config.yaml
head_dim: 64
activation: "tanh_gelu"
norm: "layernorm"
bias: "none"
lr: 0.00607
grad_clip: 2.0
decay_fraction: 0.661
Each number is 128 + 24 x the weight over its row's rms, rounded and kept within 0 to 255. Layers, rows and columns count from 0. Numbers have three digits each. The size before them is the row's rms in percent of the matrix's.

# layer 3 MLP down (transposed), 2048x512, rms 0.0903, rows 103-209, columns 256-319
095:132156108121088107155110152150117114149086158112136127108122105079122122166160162114187158115140129138109133061140109115139119137101109160120114109084094180105148135096151117138127120066068106
097:111137156141115182129080120101179123081146112137109143099166141124125183126147149146131134112135104135169105089121083100148127139106155112140131126118150125129107130110104129177096142085121150
101:105106111113113085155143124081126120132100140146139154162096136134131129102075128137149129151130140163076124130176136085121148152170165148146143156128161130141091154150132154136099137125089122
102:157145125114149168130137145126129111125133139124143126108121140138102120155160110113089140141125098145136111163115115160136107125127135114092123124150142122137165154115155106153154141143155133
100:154130136111168089140135113108121134138139128135115149142099124089145145135131160125147142092135129155141097090126151090077148117153143146152140144120104078157102121150157127108164115098096076
098:129124165108119121133170134102113114121123155118150139136173119162144139141114127130132151133146173167154115139144107148147135161106143155113103109095155124106098109110164098147110124119099141
097:185131111091174135108126108140094120115153152134154176154126119151101137113107105097128120134128115114154119132158129140121132153141133140131126136114181091173163104127125118094147102115144117
098:097119120118141167145108091115124155152152127151164124066087151111141142141141118119144151137141120099158174137165126131114086149119122127108098117148163173162125151098145113137127100145118174
096:132138069078110162120102112109115104148127145119123130142129160146129142129126154120122144077165148151107113139141091150122136146151125121150172182140111110110118121118127094136120159120156123
109:097144104103112100149155135147133109132148150130086140105132156144126144135126148104124124139093139105153141180125108089123162115096150128110111144156088143112133148134146121103140094139146088
092:122125143132155123114128158107146137124108098132109118174141096140095179145162116125115155114162161179111189122176137136143133116106134130157149096147174147131149105141120103182174151128159119
098:106124199166098147147101125143132144121150129144109135115110106129154131109094126129138104112138179146097127126111115122130096100125151133139166139135143130127081151121131155115114102160173165
088:100159107089193102114065123080136159198115133137105118115168121149128133109123086114145151135127113136152143132130131106124117149119111115118124138122125147132154156141103156159130145111143130
130:130110127107132118147175122111121148117143141103165111098179127136151121126117148106158108110142140131169107153113170134128146125152091127156133080168106127129131109134071089111147169138092106
093:139106130101111129117132076134096176078170121126158133137132108174161198129171109119147104120156143159161128119100130143117097152105132124143128176150148138187115124109101114157164139098111178
101:111139160129131121106146117131141110129114114137189121148089149128135122123129091138130169099139140101129121139129157111143095107128162114092138167116090132132135159116112093100130112100086104
100:113118142114094092128144099106124151110137165121091157151135122126123139119088050106140140146119145131193101144152100154134125113103121165154132120125148176125169112128203125109066138095104132
095:117148172129140105114134073111102140129182147124117139108119122114093112149126121119103084143122111119142137185117127146152135125126099095130115124123130111164138165138155100111102133112111156
093:140132135095119182134143125097111096143116090127087127104144121149099157147155132125103130104156137162107117140142100093110109168126110134087109116151147116192085137152136106154110145156135132
094:148144106096142121115146115110124106155094117128159167089109124127145156149131116119119145102098095122106145114119167155129116075120193085109156141161116116146146168137109109134159104201116142
094:126160114137156136160156096072125113156066083143099126162125130143101109118150123185144088117150140164080142109109170129109117149111133120171119113148121131133112133169110134137143114101109176
101:123123130120119116146127153134104114124119139140130076129122138172107091140114114151140115097123146146104120072157122120164141147161125109127133110148126114115140104071141147048122149114138129
113:174099076141121126094102120118170136133114098111133139139136144125187132088148083142134131116079126172144090105112136117168113168136126124106133115132148112124154146121120142127160156092146140
097:154113131134155109170124133139122068123113116115100112086139094120162093127098117147184116126123129140135108165106131155125123133137128112107124141150108119111128167148099125152126120074118138
104:094168134090096114136160150106138116148090153110121094161127128090170101161140089120163091127086124115117151090130112126083121085140149134137111105153124113138143090144113126130130116108155158
095:118143183103144115117152180102146142153108122113114152147167085077119149117147116138148093137104079165116123114129075133133134121149105099108091148115156114104130148066145120112133117124139121
096:139137148093183131117164098119120153146133141161116140090120085112132144135112136161116135144145136112132132135096135109140131140087094107132099121139151153135121148142124128159116117143102152
096:121133143091155140116142094130111084150143139184093133143166083159141145154107134165153072126119141147109092131124131081136098156152136115107109139165153101111136145133167151141105134136105140
097:119133122054103109132133066152112138120122150157110103128109135136121124097122127134112120144154112140134131110136112127169122078134146078128132108109142114143135113150128128146116130112127132
081:120131132166161169126159125119107149165165133143156089122095114148136122125104116127105120139152144136111160119134195125129122145152117096133097102105106116119128181153134123153128134147147149
095:083146147104094127130115112130134121094119118166165112093108158162140143127137093131131109105162141069135119155109083143102124186168107127129130063127093135136124117139134145140126101129106149
096:159133117182102133111086061132134117173091116162144153091115097134150104167140100113096082086123102118139144139173150093123102133149125129130125110077137119128152130120167122128134146134096116
114:155112105078106160122109147141127151079136135117110096154119121135084173172132075125114085154154157108153162118124114095122128112137123145171078131129081095103131104100134108146123130098136117
105:159121130097152134143103168130104160165128120133147089123143147098154101131118106100137146132115145118174177110163127122095118131114103124112127127174113150093147090119144147163137124119093125
096:145118144166109140159074111111169113106116146137125090137104117132099165175138164100124145102155135115120143132167101139081145111088168135112130169141164136142094120092150141157115125146114133
095:123117115135129164144110129096145125139157151113119109135113157111144146135110102118137085131129083132131142118140142118129138108127111147154101160135112103138185097118142173160106125084058159
093:157133117111121155146128112156166135158118093122141156111128115131106108106087106122111089155156140113118126073100141171158147162110121107127139092155154080130160131109152124176112132110122118
096:110132117099139125118179143140100097128110193139162142145138097094156146136122181140111134110106132135123102146136123145110180124077119119120072097114099156124130104114139103100108143144122121
101:148117109126144151179119131108135112136140141132069108124152122100147142093125134116100120101107150141121139151146121124150130124152129137158116121101153124126146101101119149146158100152121083
099:136132147089110105118120109133151107148170148117146104128131121141178092137098179114154095141125087155108129150070162099118147106098137109143130090130104117138175154140158159107076154109112115
090:100100112164109159139135134135130113085108091106129125131112125129143088092124127140150097138109120164177111091094149095186119145109125109165122088119098166109128113118114163101150175113086141
094:102100111103131120113120078151152133112168143153121139099133112124091115103144148102106139129127162148115164141122129136148128108158124154121113178157115090124130127128144114136098144111134143
096:115100125134121132110118115129130108157132140185081120120114131145099106143190163137127134163165125139110158103116145161120128113134133134080163117119124156108106169151167161125094107126124171
112:102133120086125165141162099168116124116118121147142115216155130107145157101110150133111113122154161136114106153140143084150109089130138150133145142141164147162146116100105095101120142110130105
100:123118083122141163128110052126138138142135124150116157111124131158128139115145128109071106138073157117110155113148144134146138143153162112067108134142135133137144154120126108124116128099133113
100:172147130109146116158122132097108113126145138140124116140087134132133103158137125126140185117182161097117160132149162119201143170132135120134134101117135073112103144124147114125123130105124100
088:125146140109100136132100130124121142115171156101163130124128098137099148083117099154119163128149141100175133076102141087124121129138139128129111155092104154156169082114133124131116155132120140
108:110129105103118111125117150137117085123131143147122141135117125157089135110124111126137131105151106149111130151146152098147130186122126112147158139139059114168139111085132097171136118126095174
094:148146175134152079116134102123134133121130167155135117100110133178144097100146124149140114140128160147152133140118131144098160103103098149101105153111126148076156126138100133111087114090117131
087:128104086128141092094103105138136146118153099106105131141121150130164149128108131142128097158161108141176099154147148107138124108171124154084151088187115161129124119136152162135123083119102148
118:090087179159141154149123154127099151114114151137160132087137074105134085131114124110121141155151113121136144131157129097128144145126133145181094102110117172073124100130095124140116144088159141
100:138136177156135120174096151116142068135122158183146143133113113154133107168158159135090134149098139106147175181135146122189128116104142097149113090113155102106130110120114111102115122126136134
095:140128131120130114117098095106113118155146158110112158111131158170141136133133106074174130092151132117150178134160127155113101135126115089147149136149109125161127133122076144128067117137110145
096:135127066137141136136125122074103104112171140110106163151109118107112148086147140125130127121114145155121124168148138157128124121114113133136082143118150111109159100120121123169150153122147183
092:105133114121134092148116148164122117147122219132144109112093109130149100147111132109131173147139138138117109156146076109094145152142156159129154155064149092134097079130129139128128118147136097
101:076140119145098114110104169137140118121126127068140151146090150120126130141119114164123142139147138106133114194146086115133160144123116139146099192109117127103136154152142169110126137085091117
107:110119145167109095093121122178132109171092101144157115109148136139154134163112127169135163115126137134086119144143119132140147141123101132152094120154073097075131099150100103137116153139099097
093:112089146113140159124136114151145143126067140107152122121146151124121109086111133093133127106135165157121139128110119139156151193084125126147160108149156132112129152145099113124111131152140129
097:142114135113106125135139092107144119107162122156163153156121105132080146099132090121101151123134082132056122162151152140154110146112123105145107173110136149134143130119170130175117099124115149
094:123110145170097160141119142119125138120076165125140104152100145163161120122129074138101097154122109111124098107141094135129080112110144137074162105074051143135122162169112112139135115167159106
096:157104119157087088121099149121083080154122095092129134131111114119100135109178114121109092135128130098129156191107109153065118123090095088105085143119135103122131176118151147115128148145086171
102:132185139153156143182143133163113154118130134137117146140142112163110139135090133121104100121105144119144093123120150132108097129171124138131124105147109156128124160137118162131090108112132139
094:122125159114130155093100195172149125114131154112127140111080085091110179123129098118082127154152144133165097164134132160088156131166121105126099132123125139111107126144117158111174081130132150
093:161146104179126129154109122124149107147146123137143095081163085076190117147078109128131147124115152154131126145115145130088140071162120091121128115113153147117129140137056132089110147156135154
097:165112085156132174104127139160111130137134151117117098132095149138103105138114111150161115118150119154123105099135153088178137148138141139093145123156086139145171138142127108156076104163124127
088:139161157158092119136142117163126108109138109154096125148092145131083072149152161139130131094115098160138136067104174135139102134171104121156098124169065152134088095111156111140116158118093121
104:094118137121106150111132143102098079090108140089153141155148122202123131153142124097127141145133106117087109126113146131134122147152114100130160200105162137128123131133149150095124132105132106
095:150136159137151129166134099078098110154147106118135146100081104138128140121141147128138151135067146182143133125119104099149111122104114151122081148118144087130156148111132103124139107148101091
097:112126144101131073118157101162132126040084090125118143144142072143121131154120114112117121134132099122128145155064148145153149152150128158114150121103128169129115182143135121137118160130122133
094:121144167121143114099100132143106130169097139113117126183102152119138089163133099113129160138133131124146130134158129122147149087135120067136091077090146124149118124079144157117153126176100154
095:102146089111198116113148129136159150070092121116123120147098138130116186150097120085110118113153101111147106099113128111183128139131108157127155134149060132100106115136118161084159112157073116
120:122120105113127121092100068151135102132106101137176153109126160140152131082117137081160114107151125110150162146169136135111132124168108147116101085148145128147132165119141116159118118143122104
096:116134113160124124119087097080156139130160097162136118095137142106111103119163090124135123133158102184127160154118118137100151160119179116104121109140133152144121143114102080112134102136077127
101:141134107145191136124143113107099137164143128126134131093142130167119117089166099143109136122165162137150128103121131111154112160117137083104136129118122121149143131169144147123081121137088143
088:159134120145158121126131128139122101170121113135138113111167149182139097094149117155125141123126150154113088132107182097114130126116165180152114116132174207101160100102096138124162117163150118
096:148113181103146153129169136103095104152161133138146169149092148131155100123159123181104117143134131115138105153061144109150134093175112148115111106113101121080134171137102144134131143110093108
094:089125136131121144132127136111144142176118144196139163086147105142190159154104114135158110145163118146147103141132082118119093120143124131102127155163121187097159144139116119140143116130119129
102:121148183146131116131120141108075134130138146154080105102147121104123110129111098140131129112122139074104151122132084118172146115102169124143110121129111123134094157117118087151159126131151079
098:127142164123103164151080110074128159149154113122186123138120122131146165088131140104165107135095121126128160140118102174121113118105098120092104131106125123112082093094114133121147085110135069
101:139108103104157176080115152123149165131109131084152107159116095146161146090124126103075150123141119167119137133094139116131132123146162130148129126083122185119121103114174140130107155120150136
096:130083080155101111109116154142161136172124114135099109112172102131107127133158098129097156140119147125074172124136106137106144155136120114112101144113163122123112120143128129119150070140131118
097:112128152145091090143142127111076151139191081105149121094144162150145144115121133114126100100149116121104097078144099147122141177127102098129139168133159095110096161096124099126134153138139110
096:112108138140123134138087103129113103089151145133156128087093130152105118121098127136076110115157160160150127121166101137136168156095130110162113097103125135151114135114151140142096166128127102
108:111141090085108142082088115089124119126120144143166084141132130115147178149137096114142106129115077101167135132099075090134128135150124143076073085163118110147163172134115117116156125105103148
109:142151119108131142129145180121173102174108076124151108120146137139097144127136141122089139098148127107117137137145140102144145132103128103130126148143129082112125113138141115078137117129102120
108:146095088134113132121124144120105127126121128121121122112143101127121092123128135111143134119124177143147069100089068151161145141158159108127112136112164098121141108138143151136129107124127125
099:168135153130136168162115121130140130099201152112134084165166157143116074089125158132186116084136112092174091162131172109130178144136100074111145146119093115138160132132160140118089129120100145
099:096131095154132133143128119126132103128142115107109139151128139131131101172139126164120144123109122096133151106146096128109100177121124121114144107090145141114141114108137134138145129164123153
099:117143156098148116124115123142170111127143171123117140131184137121129101146135081092115151120134173120128144102140085122152169165140085048112086180124137117118068116137151144148124102155125119
105:119135129123164146169130139104116089102120143135118140104136116140105109127120151131136130134120155152167121144093106149152117142157141148151119130138146129099119108100133124115156126170131123
091:093094163139145119121165132142114103153110109148130141150131140122129147119132146161104161139103113111156132126146124137131125169107122101130072192142099078123114134081125141123151114151165112
121:094113121097108106106117119130143125152101131139152138173161170132139168111149090081132090133101128090158144114146131136141150123102140096161124155133106083073150112117118111112148148118114144
094:130140164095135173168083137148118129132137127134120138117165166177127090118109098110163115146126102103129147168119166172098102101128129154106099102093148096144107137128136117120129137136086109
087:147141108129153146165121122107138141140182093150128136107113172147084181135174106124164089134106170167115155142121128145128153159058091098150103118111165108123157114137089119166145143129152139
094:105124123114122163124130170096148146120139174102123119133108127123115135136159110155106133066166126132129104107165143170160116141105126124083055157139146147129076110119112102149112114145132121
102:145075100160112145113105141120108114103095125159138165120106136149101141124148138121166127122102105128125123142123111103136139130138155125124079104100139131147089099138138164093076121142126116
099:107128093128139119136131160127176125137128154119118137136156154155160141122116131109136153163103126108093152156168088115141146143106137072095186138132153125104116120093089139090120140130133182
111:151102133168146128117127106116115115070130126133168102123127193147115185133104148114119137140171108159186149149124096121115144104094139136115094158149118135131178140163130098123098124157126129
090:116144077111157128128149135104097113099114120180068129135131157108134127073123140123153155177175142150127084119104122142091131127070087137157139064124144120141149137135134137180158110117081176
091:137119160115104164137080107153088175150122100142109159154115170189108162117140150183098117111169128129105126133089157148127138176106120140112091082115136125119156162150132112154106125115144125
090:147160098105110107121101113073111133144119098120192135103138160105101131111147116143103117154130127120165124106167115150102141114126125128169104128143140097153131120149122166121144106123104152
102:119103102142183113130128134152120115141131103123110124106125143141101134116095145130138130087101164190094160140112138094141105168117099097110164111131105124116110093135136172127115091111134138
102:094109164157156111149179084139100147133094139089151131167106128150115117126128127168106122108146143106122126143114089123129133080118096111135092137131156104133119120127131145098132179116127116
110:137141133116154117108143128057170148127099088179114119065135112162133092099104131125110137147112131117110161119148096176132097169120103151079145106156169145112135130111131133085120118143145094
097:160105156142131108100134163127156161129099120141099123098144127127116122140092112129123106136115097082122117152146140110097133122175129124124165150136143124112113093153116101129151136157086136
106:122175139114121138147165127127161161126116111118152161126162147113139140113114166108132145102135141129187179111136178164116123110156166144147120084115129099140122148154176130096143147096156100
099:121138110119137118124085176111111124092120157127087155116134089101106134113093109052114150123133119116156132097119175171110100158078133129142114151145116111109127113058131146129155158095126122
# layer 3 MLP up, 2048x512, rms 0.161, rows 104-210, columns 256-319
103:152140107111131109136160123110069178122140157125122113106100149132148119100159125142152133137125112116094162160113177123168133137142135126141134123064165118112160133125136093089159143125126126
100:102122166113108162100127094089117160137155128110126081126126087162123113143124142139077150154108107156140121144146118141186110092131126146059092088156089101116156146153100153126102147135138114
100:132125092138160142142200130104152116108160100103165147107107083117118116119103090137132196095100134112133155171118146132125107138121143143107146119120146114140119160154113142140146140141124120
099:128125076150147205159159094153120128127115105158148134123107148136146165122115088148109120168113142147122120170148139151153114108137121111159145109126136157156154130118088152145139114156184136
101:119126106134130125098133129135102136158095132130121111130118142096157166130124151133155118120105121101119130119109134110130119069135113088126157130128124123207151127151110131168149157132161088
102:072122150161071147129131117130139149136102101144108106108132133114139107115167104184117156093126156119135121154130152127150109106149133110126135079128065161061113140137120121108105131139113140
100:129151153106097131104109085132111122111213098132095137159145121109101144054126166113100117134090127108148154115132136141163153088118106121133125154101102125099121150144152119127125138108166167
089:088152152163178113113163145104154102098114113149136138135119084127112120122146131128127080192105143108182150117130111088120144107110157122093112070113111125134119151095140121129145098137081160
106:102163144123109123121060123117118123141141102147112152124166124151151119131146158119146133087167107136143177147144114138142131176148125077129143162119126144143109133137131073091126185147177128
093:139141114111118142121133131103122139149130151140134121111143161122128095131127115139141121102111131080096076161100115121153103127165106126094124149096107126154177144134126160112096076162110120
103:107139151124087127128109096128130166087113111130140147127156102132130152140156078120139151102136160099129100165117125151142149143162160147144108117143137113120175157130119128100122098142107141
097:124098108161077121138190124177136103078144169127125130105100159105114124119107154128146116149147142095134120144121120115108170124106120124148125117139179108124105136139137124112096138152102115
123:151137142144094130106147136095142138156107116174114148126156097106156084101147146132132106100128109123128191111131127117130150112166140114108161116079118110152142144064128132128152094106135151
097:101161108139137124135110165133143137195097134148112109086159150097130090158098125130107134119101090128134109145140102144140132078134146162143118094124102149094153132153111152083117121132158101
105:106142132148169170118127136129136136122153101172115126081135147177137113119190143156128129131125107094130095120119117113134130126122135144128154103109097127098123109152113143091139147185127108
100:150114090139111131126115109120132074127151156124178125134093157130137144120162135165114142110164125131085125155114129112120104137140164120103153117156136154178113135097091126125156107129134108
095:119120084103109129135139130128106096148127138146090112154134113106110138130108140152143172133130101126141148137160130112125141110082085179128156091103106105164096150153123133153127141123078109
100:115097138125161084115150127113152150106153165123151132120116063120126137126104135104178174174096139099124138100090106146128173080112144097136167144126122147099161112123125131128166105100141165
092:119134163131139097105128125107110121128135115151080116155142145130139124108138157145128156133102092101145139132111121129145145202140068158126122124179114142128130129131143146086130158078132132
092:130111131147099114170110112130080128109114158110140129102133127172163134161138127097163133107114065101134105112147151098112121099096140113096129123122148142136146154137122147122113111110128105
099:114122098122118130112149103133144132139135140108155153121103117075120164119160131132087150121111114091150123155111121141132111130116158131140135122137132170138162131173162154196124125138138136
105:137132115125159128113171117092155141119120117119127098131181145190123166127114132099132133177168120196118168138107102142139124157077137111142139160118128104113099133100092103101083147104145160
100:152113158115108112140086145067169136136140105140149107119115121146116133113142153124146118073148128153135126138130096133157150120143121133105122111138135113129135138125137124115125082207109144
099:135127065129123084121110146181142095137172116121109161105114126137099128121129186123099153132146145154151124142100178092114147161118142119119186158136113106111099164120117137083156137115100048
094:145120108142133119136137117142092093105162115127140113122086145120134135163141151091128158162151161153140138164138125093143177122110126148130148074130111108161137112159136136130119128188077155
093:107110138159114129134098131153115103125106144100126160166150135121136101140105142112130109119106134154117113120167114178103144126173133122108144130111109118137114107114144122119157142121166084
094:139125136142143125145117140134144179146115074086117114127107164084138126126150088075140132133131118137158144141161134173076123108087110110130129102126123121113147113140109124115147115144152133
101:141115104130120167148105133106168114145107134132116152123175120140109151094143109121160150152129110105117159117134114091099117128133102170100129172126109102111083136077124154137123180114112109
090:155121111094125084139074094141152124084101090153105149122119152111124141164125175119135155116102098123131116117109120114083134122085147160097165144161150161167140145138098124122121092120129110
101:178085108142199128120144144153114126138104142100100108107114106076096128110126142093093128127081135146109105125152145115166122118090142173139135164148145129125154108111140114145156173108146126
098:133086131076099107156183170157121142097139115123111150170133122150101139128097139166129165159097103106141093143108114179132161120145139158126121146202131113148119163108102148159107135125134091
105:076124082091150129111109132107135154123110088133078094119084135107123112142154148131166128129148126150126121090176117145136128122162144085143159180087142119101113093135140125110125150119116137
108:168148109145116116151133148106128136116101125107112166108151097088104111075102172152135093131090139140137102147151073159095100124141089126120117108132114127094145157163130164128148080120135137
100:132126123152124070106145136136110120167120139088112116126176141138111130144134108116129110131122115135128098117137137110148103123132084188119123111114140153116090144098142129133118133079120138
094:140130139091111113110124107136094117157092120126109123140110115120108132102116123125120135110123125116141135109135134124109163144113149140080181129120158163145094154131152103115184109146076118
099:116112148133113138086130156135142127109124136122138118173120113145137134127136135133122151098111089116124110145145135074102158066144135175110143158118111149099126152190098137081118123118142155
092:113121122135131148151124122135164104123084076139131147126164129162112145115171070134139136121150111139091128078119145122185088118132156126131157150131143083089138158149137154158151093120106111
097:144124149096112123098117119133126126122104150141170119142085126149136121149149146133127115154149090087131150129140117130076120143116154146118118159129106151177141160171110115125138121124108177
096:141143121136128081129114157097132125147081117115160092127136149128147124121136123142156139135164150117151145156121088167146119097119086112143163141080134134138145106189089083143104082147133139
092:102096167098117184121118110106141127153173092119143149119144128112112115124097151097125150138123120127125107157134077151060126116173113134083154150179132136132144170090119111118096097132169098
100:128146093144098140130155168129081142119125111094158118136122158134151146148157120122126117137118119091137111147149127130092160152104169108108133066099141154147087124107149139159185128121151116
097:089106141165141088134137133093161132125133118111182144117148158149138158139139129127147115123120132122093131156137144116161103152116131135166113114159170117146155091092136123127129133134132117
105:138114124120099190120112105113112147141134154109159189141136137131126078148129121128129129107113121131114132139128078130119119094124142152083188118125150083130131143128108141151165151135093110
101:176120169152096121135120144129075121152117106127123114114121101134129132139147113158140128140158137129148137119129122165101162109143103158153153100136115109175130135114113122157157158117162120
099:091129160157142140072144122190122112096114117108168147115168100125121157107136149137121063126073114151116113159119090124095103095147108136129140154136089156128150161119123124147123153149129133
091:138133110137154116141172087136149116148127081136133157124121144120126109116119163143137126162157113136080147170186131140106114103111137151092107106167134118107129148128089144110140104148135107
109:143139145089111119160122124146105080132150134117159114135152092119124147127136138089139166122121088125094140117139135121120138113112105150078130137140119111177155056131111075184157128091157095
092:123120083123097135098096143130096128097125080118118149108117178116158119144108122077109127119173099118108097118117145103150128141152159107154150112154165151189112131140172118136140125118136156
097:130112133109095158131142138127164093156119116161131092127135087131108105130139143088137149121072118109073146110126108138137134158085162111156128139140144079165158126133155091120125168176166110
111:087098141082094169164177078151172144094143114133129110116106138131130094118171143142135168144132091109104146128118132088135158144101161114174110126153134120138142132138115089186113131121168121
097:123126107134161146130156135125122081127164141118142176160152143157170125148117115162152147081113133122146130106166102123143092135132162157092150152133134119140139130139144129124114134140120121
102:144102104134179163110148159145139161111127121167144137119106106089132112134145151176104137179116139116126116131138179099142137126121124103116141130141125099106120115124134092148160167118160080
094:096135195083145138121130112168154159107100090160133079113150110154139098153129130161113110150138115120111151105138137130139099154159134125109176118131112110119134159122126121090124138142104076
094:148129143119125161114137112102106137107093097120100144141167126128099166130147122123105096136097098115133158080139144124157078144120135132095130114169175119090159169128106113124123126111156133
102:132151146175155128127100113110070142104150090132091144116150108083103143093156158113159170173118136151166160161117124166089110102117113176129132118124153097114156151130130122134131112141180131
104:116100133152116117123135094158135171158144127111157162136168143139100148066133139131119142086143154090127164088108160118172142172103092128147134101128146145145100132068151078147127149115138109
097:091163077132117087116095117147130100140148155154135143142140116094124135162181152181142142164164123103119073108127142157080128089128126076110145139152123133148131110130125154132155136123091145
097:141137108133145150131152157156146118136093098143118087104159160120180163145123168105173128156124134160133104099113154100112132112154168144132093140146088126104120127139130113149101141100126121
098:134131113134162090108144135169121080139139126156105121103161133090138177115149161157128148104121153101119147143162162109129129163157150112143104133125195132098107071071156142129123116117146142
094:107166126096114130136128129154175170105094152161113131137112111148146131132093156147153150103131121167134125062140130143172126131195170180150168125113119135123149061140115107161118122109177095
099:152108106064110133082088124141138133110127135133172146102153134122133121110200125128112139138127091133130151100105091150178101176116122097132120151146112119114146120083188126145156157096136117
104:103116083167117097173183096141096126102128162145107125138197146145090094120154135173126175103155129126136133081122139110136123108088137097124140123147129140118170121150115072139091153136119112
098:100127131107112125094124127153093145094144154109129150150110135144086171117153129099154109123142089088116111100135104125136103174099148137120143117122076131109141147174202085164136110107161104
095:052117126119115167130080173175108115150143078152141125151103162112097141091116190121128104095094131111139119133119122179132150098114096161112129103114155111128144169147103120142133146150129125
093:115126134107164130098121105128129132153119131113164119116163140142166172143107102123114137149138131103130112189132118145109153114104170140101173127148197130122129151151107155097128121155145151
099:117149118132089142112106124128102143156119070131126114152130125148127097088155176105182116117160119157121109140120154118098151080131165091143142102145148084110129160129111138147101140128101108
096:128087128131140109094155191113103152154139110143119191128142147139128159154137147120083130167126132116078105101134136115119139186127120093100115123108152135149127101123100096136095134172111123
101:119119156109096118174134154191136121136187098094087176083149152075135120091180125093141146125130089100100127094112120129149158143123131101166124117135114104084137148114101140127148105155124144
101:163121121101116120117153150098158101103146103163122128099118129139131176090149111143096109092154119164118132156144103124190140141095122175132163149164099094120147127156139053113114137134122118
094:133152165096063137146109118129121105154142127165124114135138121130134099099170106158165143111085133147118117162148137112113110087114155094138115078108161143152133130134124082144077094082164169
106:117146122119096099142101145149153149072128147116155171117103134115157167135136131182151161130143111121095117163106136134099106151127125143126129160148133147148122155151118137133110145172105151
099:140146157139113126124173126157130111136121146121106136138114135141136161099124122142117097129116182089099093088111158112143121093112101121137147173128167098106149135123140140151113137121124119
092:102082151109104154116083143124114118080136113101107124147071130125111167163106153117124136137096124127121129121135113163094149148179130165150146107141113137118105123124130095136139145102173122
095:120096131118106141125120147133156136083126160134125151160118122090114154151118140126148102132125126088134174115163096118096124153118118082116133123103105080146094139135135118147133122111134097
096:110125091143125111136066118116149130138118117112142094173127131144120146125094139147134124113105117157179156113189081121152137128141093140171152130164142153121115136111191126148137109151172131
093:163110101139073144166151085106097105081122132094141094151097154135091113098128119127093134124126133100114150137137141122120114140141113143148120132097139085151097137108143145130134136123145119
101:137097141114105131129155110125139139125169120163113119117137127151173146131124088147119081132114165155159074121170075088132138108136122140112125134106127130122149089171126149117116115130139139
091:140109099153138162101151148118100122088104060141122149115138120162152137110133106131115146123094127149119130130111126115145102103115139127143148110124153156153087139171108131165155108110150156
088:115126111147101086167166154145092132121132101149107162122149139125132100171142100149169076112117114108149104099158144137151128104104137143130118130158113126130116171187091107085159137110105130
097:150140161102101110110123161145093114137136164084127141119079155120101121117092103131157094130111070133144102135117124119137098104105101160136185097150049117150131134090103132142142179123171130
101:143107145134127120111137121184147120101105171132115131111111130123137134123118127140140165150126138125137197193133096129112148097110163152137144135139105136159160105151140144146159102132144104
094:148117120099103119097154131133150158126112103137122104163158170094108131136142141114146171124121111090123115144093131115082103133147157133121151162156156114121147102143112109136154116113119159
104:097110108115136125095154139105136146146132198131107137134149148095129133142147136147165141145142128150139139144101108134158075148148113147143156138119092124137143119088151139081147130145111142
106:129212114121152144111133105112087162114105137104103155134145141096133108174119079158139125135152094094166120141147127110112063151163145105146103140124089151122149107119120166198092170133113153
107:170134147097115111116139127152157152156094160127144148094139130114173158111092127133155123109099156111123130106158108166127120096115144133107139149101131132136103107151192146099109148157094132
096:139164158064119149117116049124140132161144143115149134136130139124161092111139147145141131081148138118149165107128140129134078146130159146099165172110144079156138108099133106163120121108134103
102:130115165098167167112125108154122143107132076132114132102110167140117165103116156142118127075138141129112132127096128121130139107149157169150100144100103125121114144126117126139139119126120110
102:114122094098115119117114159141107110126111087138123135160095126135104125112120126160146133162102104175161128172141133149129129077126195167158118099122127145124158170126110156115121144141165121
093:154140143150121109113126122127125161117148128133142134151113145101188135142121132139085142142155093094091166103148147119114149128086117135088134115148116117122144128196154086154091123084126139
103:133141099086096102139129117141152136137146149109135100120134079123116119134122140135093121117113123140125120135125123090148114110156130157121165116146096169108169157141151118167130116153120149
118:134138120121120132078112140140115120173118112111134143134128141129138135132153101098130125119116082167149078134145099134084144136109103083134167183115155127090143178140105183114129141155128102
099:116127126128132166102157130146135074119132147133134131143092114088106159118131139133122122110153154129119112094108099097149121111098104106156109136104113126125144119115152138152142086124144088
093:134137123125087151076106132164125063150107090156066124184136145151145127114116140123103143111129107131093146095145135110130119109137118124115151154141154113123095167109145131125061098114088130
094:126126153129139097136130099151114097149140100178158133126156117130142126095114157135129119196104114138134125137087120078115123109141125123163175119147111140144148133123157128130140144086109162
096:146143134135128153122123111173141127103167101112127149145171119123139158096141124119108111122132144126141135123162124106082170106101113157150106108154125146156095093141107142157084107132169137
100:146143121162086161106138097108111150119127105131143135097087132129099098114125106133122128129156139155150117126119124152121144126166129178149100142150120171110135079173128133134153126112128103
109:106129108149115100129099108131098157114131181088161105133109137128114161121129129140119147120142138124160136108158124131146117153116129134122135142141059134097095158135130143131100072162132131
100:100148179123127124117111139139169150153143156102155130143132084154111122155117118135119120094103115090135186138148135117118114139169182106062131155172137115118117101148164125072163154114143099
095:113128150128163143109135132111143115121142170117184073143092131105162134154132160132182138174103113141141132083120105125098123092115113148165181141134110120113105176108129136134135146117098116
100:108111110135152166114131112169131109111116111122084127164063093098152107138122106130127149125129144128073105117095152110158146143124139134102132154137121130126135135130132129142138111131145103
104:116113127150120118153102098108150151105119104131101094142166138112184097123154120119145119097140123086174120119129099130103100138101171102111128124110143134109158174128139164141140093174143114
105:156122122109159172095090114096084129157121157145141122127151131155121116129134115114148111119121112172119186138138122097111139135095132140153137167153118085103135135111118095140155115151110134
107:098140161163134083116098110113138126117138117145153143089140114091094122113132164127133138156106101118178113154127101120130104151123112130159104102087136161102171128139110166127124150098078109
096:117124120121140158171147138118095106087129172117122089117135171150174141141126126132089104123130137100136147116125116149145146160118151134127106143105150097127099135059172167116163139108150083
095:141105126138115105081105166145141144144132178090120154113141150124141117176142117110149104122136143180141129102093100144135166075139080144127131062133125165131144128116123101125144104090141131
098:149093130130115114108126087118112121112136097154131145169113187128145173135154181186156154158131132152127157122138124122178130116115113122145120100144138149137149150127180135118081105131135155
093:090117106144137140122168159134140164115148085138118108126183132149175130106130145160110101127120154152148135059083158150124125114169122150109126113129159138133138096141149142129119138113112159